config = dict(
    n_layer=25,
    d_model=160,
    n_head=5,
    n_kv_head=5,
    head_dim=32,
    d_mlp=640,
    vocab_size=2508,
    activation='squared_relu',
    norm='rmsnorm',
    norm_place='pre',
    norm_eps=1e-05,
    positions='rope',
    rope_base=1020.0,
    rope_fraction=1.0,
    qk_norm=True,
    attn_scale=0.2,
    bias='all',
    tie_embeddings=True,
    parallel_block=False,
    extras=['shifted keys', 'gated attention', 'capped logits'],
    init='normal',
    init_std_qkv=0.0521,
    init_std_o=0.0,
    init_std_up=0.0521,
    init_std_down=0.0,
    optimizer='muon_variant',
    lr=0.00963,
    beta1=0.95,
    weight_decay=0.061,
    lr_head=0.00955,
    warmup_steps=0,
    schedule='wsd',
    decay_fraction=0.932,
    decay_shape='linear',
    final_lr_fraction=0.0,
    batch_tokens=[65536, 131072, 262144, 524288],
    seq_len=512,
    doc_mask=True,
    train_tokens=383000000,
    steps=2070,
    dataset='wikipedia_en',
)
Each number is 128 + 32 x the weight over its row's rms, rounded and kept within 0 to 255. Layers, rows and columns count from 0. Numbers have three digits each. The size before them is the row's rms in percent of the matrix's.

# layer 15 attention key, 160x160, rms 0.105, rows 0-34, columns 80-159
076:098114136110067141102130157139111108192128070104180119089154112128098149133116118117168166056135147218075158100119204156160125093148118143107113095081118102143075086077116109099133145129095105150134089164107098104066123139166133065152107145
067:119081120127154103083107118091131090124123162117114174156156151208180133139098146104156074111117120092167101147172103065138146067129135107129149134133120133148102085082119123163096131141147130099126168123133129158131113145116150095183094128
070:158169094107099115068080092139057132078081113131135103130128122102065090178184148065106154106100105152178165132142087125158149117122129118153049147176141063097151113173031132110137173126151104132139039173117095166117141126112109136109138104
074:123131111112125064095125157160102169107114155091145112192105175136150138085151143086158075096074064109124146169163115124150192075106158144153061190143199119097088154157113152107144102096168117093095156128099125139166110152114149062119075163
076:088106103067167106120132099138122158135127178080205141073176172124158156111144093107120119113116133085167129131138145123148201129146119113095073110117135136137126126099080182151110144125160123113147184106147130154137137149120134096125109162
089:119103088086113104094107168131113177138062118130158116174061145130147103176166077090135115082136097052136129148146161085160148103089092108139109106098174157141157120129134150145149124129174147059121085130120112072158113142186129100135087179
095:138202139159088145157148105084131155129156052139062175064043136113125162142076114144175123159151134149131143159165132129144099230123140122101205129130136128184114149111119114128165131143172165103108118205171130112156140140169148136128098101
086:149150078097073166085129156083135079084118078125123115075151129093115084139130105146116160124103161111061068105203106097111137166145151067179166146109133120158161096104167138104084185148090159139172149153123154130102126087146093143169143100
090:163119104111153114110118142168150121135109164131173120085178165114060116097149123075114040125157083151090162156169141128124184068094123149112058165115129131098100136130130104132098113107129104064127146122125085168102141078154115151151114124
076:141100114157139091134139098188122122118137110079154107160197138096105072079147154156101095083160112129153127103080136169138162097135140192125078163097132160090049115182068139133160144143156148064150121124162117129110139160138189146094162204
077:179100121111154133138140149175127101135162135159130119129164165151092128114112065133157097093126112107099183131099112123161126092130137196157075134129154148084125125124120141176139102167126144126164107095103110122112112128128105158114110117
086:111130150152093114109119156125122100127181097154117133158045110124157111136152112102169181154120159144166112142130159088097073202153089091099199104103145190149157163128147123149166146191121116130143114144155125115153124150159176131110149136
071:112136091094107092095187133108140100148152129082159142141084185128140125135160077158155153170092143138110141120128218109171091106089103129148133132104102169125123064108156117173149039098166142173049162126122140141113095140108107176121082128
107:145083117120154091157173142121123188159140152090138136191175143119102110147169138137143090054145072156073134117119148123162113081105152133150052146149106094095074097127118172102096139058165105140130162147121133105114112146156147136132185183
094:114175155104115087109139108144151166147154113167168125103048164168166119150213087107158151096126109160162108143102156157149131114123108098102134093154189102122133146091128102123160127101162140068096156145173113082134112141107145106135116137
089:143135156145178127130152091118105105090094115162145090167101143101152117115145150073177147153159177175141102130125153082100155178165116057085223088113155114159178186130117128111129133144104140115155119178132109139169099190114106146081081116
097:135072115191163129188154120180122155140079135119130091123169133125159133121160123131082172115159153177079185133083135188135093108138152125114064149134172059108094113075175092142159147108081104141149126143134086162098109103118134075116126143
100:093117135161209128178103084138177107105153190111144150113178117079137168092145119182107110130161165135170114091095117135130112083111152200146119104156116096095095140192109101076113094066103145179156108086138167159102124074108140149088118114
083:143125102123087126100069083091151139090162152164131117108157164112131117156164065193122078143115123101121085119146126125104097178212120205158072168142115114162150096221190112123188139124108096118110073178098123105092089071177109119096135149
107:139167182137096101132154107090183102121111135116134090104065113109143147116111166060145148200124154066148148121176092101198130147180127117132163130126076118192136142129134147136072137165110127147171130175139106085147145154152091146105134090
099:124231129198103109089133106110209145136112129103084079092099122098127125114065143123120140150090096134134107113106171140119089107142129143094146097092078211182153128165099076072174055124099119131117148150117139095123105109110106139099098125
097:165091147086211128132198149085103136139102191152093127111136138136152111093086076089111082076095094084147154121115158133161182136133103139122118117112148125122058150101095182166104093128109080177151158116113130086151077159110145103189079187
109:129180151089107114118078114104108124166102161144157154098048149093132080146163142113155101117155107115129085117163085114126093164145137129136098156186138072116120182106131112211126136116108070149150110211107077122172123112115164079132152127
113:092119139078106114134196106115123113157128111141138136135138105164150144124121156107161157125142108141105066077104101091193069162189106105077173131062129120147133154140129142179113140127107072144180173138123145108101122149150144161105175180
121:131107093148124082094105081127110157172126155131131137116087195101080134183136118110154147094159120124159110169128100095179098130073097154072184043166128159085117126103122155104120089164189089107084161110138133127070142117106167080164074132
097:115144108124192148092169136073168134146114116167120107113122153144128170090156176138159171124123121147124116149065135083126117085141141099116162097133099110185119130022165095140076096110107125139158149132126135135168100112102144141145108149
099:120144194090086162170121125118083125146083121109088156150084159155134132206131168123097149084111099153082096148163112108155166182127114110126160136134158172160125106110117126150102161152123119112145127150106159134157202086121156152127146159
159:107107136134183129093192095131102147190094065098108085123126066137143099082097153107110170143126158098162154138096158128083158103104096091145126098090165069132152104162074126213097108091130120125165194145145092153103139139077088089173111086
115:145078142131062135191132094158094124142158166066081118127073146112116086102103158093104110107055151101135118133072104177130140167168148132135107138084097146130163154138128115122117174115075198106121128120185155177145096123164131145159123140
112:144156130111112115116142129091125131110145171173166144128114107135124136123068128092122112165122072157192123161106115150161121192144091102107123181144149078144116103161149138155053066144124133125114164149142103164150128189093161162144152167
113:179160046119140172103090126151159182095110147121167212111181102094110107145182078163098071134134164132129147105136157104120182167116097141147100177107153121139116144117129126115121120117160119098109099137073058117114110121139112106101108141
103:127108106133109103097207132093136075098177116126110115107157128102082160121097099161129133103109142109162139130182128192181159149104113129162093119159158086067156167127167107103111063141145144146142128113150163093109136142188117140142136195
072:176156170118124105126131093085104111116131119158098121109145170124154150122136057159117165120132075157134166125129171187129117069150108155103156095135013105161118112120148136151127158193185095149100115138104149095115065071107154121102122078
076:098058120144145111147133145101130164123106122074121107121145158130138142088162109117128094133154190122113115083142103103141163108121158097111095125124091128142105083082179162144129146154125146139085221113145092168112111228111165096148161138
075:135126155157205084118149171104110118126132135142174176161139178114141140137115116116124099125113160111163117128133078149135121121130157089139083127086095097116112130133164092180151104057085078150099157124174072182110108130201154156119059105